Each number is 500 + 50 x the weight over its row's rms, rounded and kept within 0 to 999. Layers, rows and columns count from 0. Numbers have three digits each. The size before them is the row's rms in percent of the matrix's.

# down: layer 18 MLP down (transposed), 704x256, rms 0.0637, rows 275-291, columns 0-127
# gate: layer 18 MLP gate, 704x256, rms 0.0684, rows 276-291, columns 0-127
# up: layer 18 MLP up, 704x256, rms 0.0695, rows 276-291, columns 0-127
down275 108:464594388476569447427421491444548481449477426551522459540437551404543510501534530541510588404521472458497509472527551497580493549522492405507480473467481451529535544487519446486479577537405486574497567499542550408517554452480530442493602554452473592547499543520498490432559447481434482482474413496481504430492431428472447480551523496535492413491569543516536517508435479473524497558482
gate276 096:491529455569474539506427517463465567562563556436507514492505541474546473443489623477521528499538511504686552575483393537466546541531516532535583433471474426553490473527468458513428474515491502554593394533503571545579598412596530516573477473533527461441516462461351495586543454436546526494485545509529468436471517501480492540377476430589548482535434547524507494453524526464424380500545
up276 099:472434429486557562513422441554436522474452525446526528488420553501591528471597468442543498446608434552466521496474509498502466546519464563385485490521508510583554444434575550455543521437526524439585579596495528498496550505576564481449477533624549540425459590558437495647465465587471521481486440516522600452476415518479488593454529507487464517547435541447542521539561501403499431547409
down276 100:490567551511544372432436562432508534472551537350551490543502500522527601450484508519418530558534493529532549500562459518533462591521475433566496585495449510394538440501520543579478460478510455442414514446516484505398485536451528479470541474486559436509530398510531389532471513533382508457513599567501430548584505444503565472560512513596577488483532546453460509567458509564422527506440
gate277 104:448546448591463622485554474527449519527421467530583492446435504504576502505509562522571482515519456567443547545509495493477386501506552430434525448358508599536491576544478531476457439558494474451544554498529528487472466549593459536443542445492536452505467392547492504509555502530485516512542524437549478494562469550529522455570522496529484563602441434504567461475521529481416415515454
up277 100:571491487594584581584534511379462549510515429435440520496514464430512462472465545540423438504492502469532470513467480429527447630592447486463441592412493486491512575462385561442520520551487578554439392488536559513530555534443494472488461539527555452541493409425458478512450450585550536501573526509522508527542535478527502474477447520465502401519430628499421482521474413548564510495525
down277 102:426515526446545503545465448504494398516453522569551543483441528541511499493547421449542449447540426525445516542504514417508584452536607447415487445513506603509500504540533554485480405447503463501480523604508452494433466506564453521496579408494527531492530520500451582449541514496392479445529410479606431529568503565502444475450493558445560479410492470480534515556454484587510447482477
gate278 103:456467456424509525443622423465522487543462455538485490493458531529541540518516471504625578506479466454363506526471619406508435440518495555463490514493530513573465522394488529586544465516519447407535523425477418515546580453526551492508589406502558504475569531514526468550454497532483493435567491421528482493506516486505587557523606508494419615591471593494464482556571576573504439434502
up278 103:407600537559441489544388468523359569487524469498465438526519464458469526484530464477545608451414502609435555466474551549377466465503492426537496546525431614551481542518440494460499603490549432410554531414491604460468548581496491524514515524559492582478494461550558529545605563474509459503485466464549477387472531482443451542479426531517416454546559485553417458497449480519485493479556
down278 102:337519451419536477567577545430451460521479466563488529524497568508507456491447501403490493492468630552443492548533516479597505483511553472488483534492541482545480468528427536541493498540576518484525594462521480477494539468534553455568492450541521462515570428505494520577560516611525468484409504532563535514577525459557480467484536537464499539418460511427573528619504538462447472531631
gate279 106:396542451420451542528522443502389536435370491487458537509414583538488435448470480547508487535444511483474493455556481487435476613499527452490452556508499462513553558468449447523553427529526494561592386456535523582540435453500487428458437419458467387453611449474490447501473476543412550499601494537536560522470476458575514473429507538524558483454537526523551539470537465443596441564503
up279 115:501598475598456573441526582506544538556409414558506504456519536475490568437551530540520528572534570519431563479525541467447500317559535533465504472512552469511537476482493483452464488533437549470467419537426483470511569488508443579507536459543503466517477529475446462501531572520531431501543470436391615421468556523523483608445549528492468562424541491457568451540527565604528512553406
down279 118:579491451494517510451492519482442519505495459598481561415533457475491479543430460536468548516505570460526432502473466508506434499424535492559487436486528504561531560468445463518573482456435515557425566538559515404547481465517515510576472453476499474500491551405520503531418521503531509538517491543478561541558486475465591438544467549531453534553474504429391507578466523505544423487389
gate280 094:482517546454487552519390450561468525439498536510527608515523541365562453510466484471519532465490529673480399429484524461464553471487536408441551491531449582505474579494488521559523531485422514499595501540426484598559554481546484479499524489498524534476527550555442449480459498631432506483589447540530524426454431455464531524496577483404469517543405456448485543505569620504405466634528
up280 104:417604537508464440536430544511530488513435444460516573515420434445501532490474409548548519540433557512438468462456487476405482465470531540458467515473501404551442533544622537506497447477491456517464452453481417484446473510552527474537529464564497538366567502446571479454439492573420476506542565495434567454484455481403503534526508416549453426532526459545539520467568462439483445574502
down280 097:550436455452485422435557516453531461491532543516552469493477482555473446545510417479468441514449442519492521544504572407557473526485524553527478508483502447385466511506554598446408475584483556480476467566570487467540461560496587391488515471545526515552481472528445582460488530525560473452401502540484641422535548494444370542528468529537493517528497552409406460524566419524577510406418
gate281 099:515529449480448445420382477489389561535480484459529516486459544497515433414469472547512521499486524457588552470498455475440516573605389433516456529475454574476604575502460499479598466611511521447490537397508579570421495415450545531547597513450509503493480461431573587443403524458477528492615492558577447495483587502571380501451503519500477487559427522540469596566436504529472468512545
up281 106:424485411502559392513535472536557474521506499511493500518525462470547542522469546546557491474485487516632590490507514505504544582538488506549548393508462433418508629518541545505466550485524497563519534512456467451522521435529486537553478507453441508510548387488485431469489438452466471502480546497572503582466559520549513601548476576427461457466437447524523431562526461527481568497561
down281 104:651469539486425542581433484511541427458539468557544426423557528464494504485626450478547513490505515559437524559508487509503518494513438485505533487490510594527494511493542457406471455535548453447509478536515564549548524586438581554468442515474520458458553526464456556511504486451588566520476478594515523547522579435448501507611568564509432505525468494500459548445507589375614545496528
gate282 107:435554577512511535478514491574545546516514456488488519435513632485516487591498485447503470553512503402446445506521457578561540450447451492440483479510431423424498537460545514495516481512478548471383530507556539443449505447575467532466438482507560512484396452416568500496451427581434584456428468492501428470499508472466449508525523519451479597465602470428518463562442521565521499492514
up282 108:477462529500470501454517591380530579484583500442539464428460433507505524426455493452541483519481459438536553545483598433509451437494467502495531537489508466428583548522451467395595459420544429524481528559476440523483490484521560522558653519462579410597506537507584533520453557550483513474478457529535467505585461404504484515494490483373467476442427511527539483474546477551513551536459
down282 110:549552527556476506525455468499559471593530506464524473462494472463512497532461550504515571590431432560472518532546460582557454490548520486482628539544460535428481545593505516516540470508520525560522553470446518497506511655503628515405566514423494456517523515484464441604579463490532469509451518510565522523394480462429510475481462529482510541434369480569494502495598562482523451398470
gate283 095:486570543423522484527487472490458498463466436481482400436567575417496510567530518547464574454537457551473539484618589492470506448516483509448459464448570534482482492472509505488547502419568519471473406511428533414507516517469447486461567452511546490501527478535533469454530566520505451537438509526562485514504478444432445359521421502423474491368539537510429580518611442558467502435415
up283 106:426430581486549422474526475430476489514411534474597514500526490562451566521568476528575530510471425480485420447483611418465550485514462515359478503530461503498429488456385390519464485540510481472457567515530507504487445531458589471522508486485519470517521491475516493428479460540513438433500533512601568461591497507579553635515567493574585514620478453503503446493448531525474485543465
down283 103:473595507512518433500504549484523519484486402558414463451499541443415532446480546529496476397506516542453534426540478469531577491466558492448577565523507450441523514396563548462569653564464498520602371470513560478497468499427477535429503416501506519508502547515468499504458526495420458467517490539541592430466530477445412376481447437464490479518569536548529510581548436514498424460406
gate284 092:466500460501456505517531545466490469511565448489493482399450474528409487448474535474474513546514386486547393452510535565450624500439549464521532498569625461445453535509491564436438566487532515469462513426568463473587457487559386553477474540547451548432441580543424533565533463451420516463469568577545598440489503470476511458456508523553547479488471590589511482484419460539550524584478
up284 087:491503405515475543514567577495534524516556493484461539468421422569562540559509500479627500585483502445423471493456535453418473555499431488490423520485458427504479572441448509441586512525471555424513415517562497492395466460400439481504480421478444467480523469479488430520405589527550529533423507530475533603491594437563542490560489538508420422516454573505440549451538545496463571360526
down284 093:468493506502453466417549484570594417522436537485507489434491587508488440531465516527465494551446521521522485475549470506543464478441528558471499471478496546516563552588451492684514523486513440595536563477533467557501485635572502550456527517514581493468459580491459530459547488408479418421498502570526490478452426483416478522431436486449458590533395520449543518588551425496499491535436
gate285 094:511552531571516488465526603423519491492551507462529440519557516476508559526527449513616452463560557403507539546462396532495465451427612548614517511469568516485452435485534474485521558569468529535474538508428477560504458526487542511513468465492529512484561465418451567462583526385543417577435564476474387582437562430482400541546443549528546510455525504511490560506576433513562559524452
up285 089:441399474560498479530499462539539520497454471509499478441468463521517554565441468440409524445473485599479458555498346422472542478425531530534512485506421561587567588545582505524479574572460373448467512523476496525530551598491489536460502569523467479555518542439463534540477495503528462478499445513504482563521559514466407456457453449534583484469485508401476472572453482426458520515567
down285 089:545644496416412517476496522508375572510503539479534520575487490455499412475527501527598465593512526498586618491497641485584460537564424451466463490547515450507580479429454509465486431429452604512529415519535474399498489440480589460509554438554499445424456546538562530498518517557488523470459525537505512487552479503527566537583479482496405519545563468545494476438492555590481420418482
gate286 095:448451403536543461512485486451507546583498479608444528552531474538524434512470447554526504541481479488499503557543515476519523532477478519619502492556438480494577449537552513427461548506473518554550554478473565527572351379482509495465548499442479561489586482523494526490508508474550496407457505508543434444572469514502436474454511492563577534498589427461506505498519582417463419501530
up286 113:478467496532477520553559559391474461479510413460519567587618484482527514475453427486449489509487477529433489539427429466457447552478502496480502543443482454545565458499461520418470521569453431488536526410525599608524475496554515535518509493476466506488566511481517544520470495470470409477509569500496453519499497486428540501608423457478542532450526379530485372539567504420490527476490
down286 103:590507556614499549488566542360473498558507565553470539532458481512459455488422511500492428460486581547509396541497471489428458537532507560553463487473453517450420501578558502325470493528521498417482459429504476548522557486496585547541468500542493513564445448425517465548527566529626529541506507475491560490436488551665482500545550526450494504512417456535481497517492390470508460438471
gate287 100:516445430380528533422522420496416605592438437490406514432478488580536483531481454430531488553423523513623469469602565456561426519538470509522473391470472484521537589441483500409572425448442503569528496476424470507504500473529486528476483418437561482479540525563503421513484437440459574462557493586534451456351519469589458570442524461569552448499461478446548461437466471496513491575467
up287 102:582550485541488553370386491506596593419570424491538476495452470570555565394529603397505580469552562481402476528528496541460601518563442547549493427427502547480523529594437481516562464439484469523478511525456513494451413491531460520417507564513547472582554488474466510501468545537471522484553576529471595460566510507537557448553521508554508493540471494511538533470537593428461581577520
down287 104:509420458437525514475473533516546482532506442405444503450479564434484474512495483411440499511501543516552459459472476529543376477481544547521496472517616498485536582471525533401532521435587451535483400459449515574438476426454430500391473569522484455541465510581511540510508425436442496490449486457472519423511568575493547574510478519483459451573467396525557624598450529512571479459567
gate288 102:507558530452495556508490446473533525519494639393511592485493569535435507509528481528542573434466504533521520527587483463490454499460467484494532494480497569516502489496455592504528426394508525454482618496546464510500440465593454522445516464553619458533366485501467457487468468566443473556480568488491396471562512477410455511571495523509509609526492533534557491487495487492448448547383
up288 098:436517491407458506541486547536508503539459435499546551519421490458384562430591504558492510423525604500557516410555485524542511500521526448547545509396514522502500503519472493472583468558497500536543461478499553480468484531504431483490404554493513563513504535518453468506415492502551575519470529507510473576426492449448473469469455596384518590521418471443464497466417536486492512527510
down288 100:497504516527508571480464407519417479499460517529392432423567497454450401509529539468518528530534496519481433532487495582437495527503461446483537475588547534504493495501487598530485577529546630437468501561477438436521433551530500531459541491534540454403448560506532530468544542468462511559469473442418563480552472604487493519613545495483533392538539532529519541540534518526531462523403
gate289 094:487425501512434486350474517561557521527450582445476505510424454421479465500610495430570379495499493465531441482476485483516414539537527499516452515528501554430523559457508475556452390485505512579475494504423460552544534494552423480512482562474482669450490493575473440448419441526524530352513499458560531517419514504482486451536485442468476472474535570469496452464452581495483471519541
up289 097:445429468468557484475395493442537479478367527462505542516557539629539577558464537514554556413504498457599466514552508542494476445461531499427558506503463497461477556514397546481488439547437487439524526533583508547436461465468531509561556436611501585472470477443549569468513458414550479472583553583470500527577492473473558580513457467467430427452476506477561545459452474514566453506552
down289 101:496536433599535518536504408476536475473602514557507510511502571501474509440512504505429530561475448626597432479585502541470550415539506543477484464454425494509494499475427531390515519580472447570508532447495545482472584482582512489525485505496586526567466469461524443512482596566475436475512515467382490467559340560528437623570482532575537427485349430475502550450535537500490587515577
gate290 094:566454484471407541467490563495508550506378357475472514440573513450568416472460506584524494540474460508607566578499434417456441424560469490542531549471462493469534445505461501478550444517451540484476509527467598534489526470551462567459540519596395470393413578536513481580513491449489443430472504509563464558443512506417579524515579524423548460430521438396496510561546570495495562494596
up290 088:437500542470486469488444448544504518456518546552511451567459604628494447469529450434479564495512410475479493433539583481582523550483451553448507473478518444525497596520404448530430560489492425511538461477512494526510526494497465492444467432511545513538528504473541480442462546593486485459499422542481543436590402487473472613487483558559491474529498552590599505510492466486507387574346
down290 092:509459501487425516451502537528442510588446448527453522455615524447505505520477469529511455508474492505572600599581413505467514506515467491520580512451519538521543495522398461489522476487467496508508551545446547577446559481416400580518584546573433498536500552451421508547500496498507454498486517460598473553388573546513571387511572531456583484494461502452415525550454516478575535442503
gate291 087:489408543511493418557556525474507531511513477440385471532433454501530537498374493476486436513429459471523501493473535624522376455447460516589471491503488503502485435425462490524561531546431517539550446439499436425547469554477503519572446465563407511462517534450431545526532439480574459511429527530442470577531419526432518479510516504459443411548521539479579516527469417505493632523557
up291 082:544600501503513478461520498603476521528468527473516457578535527494503574496463465481431483516458505489497452506449457487496499478459448509533456451536491468510570447476509462465523494551501390572480554473569514574539511518442495472507458625466516461574483497511536468530525551496528495468454435527471505507600468530536450490573562467483510571511481530640481410497448608490487462483528
down291 089:508476508479533537534513490452571553410534485514479537485399438452523505459490553458555578549570485526474561457533500367521451592558627469460513567433538577508472549466539541455458483530515535454510495517508481470496503517584534482425581397542512522448471564525474506408515477506453452475507586484500489497413523447486507486491475566511490398462482469444519546484491455514530555462504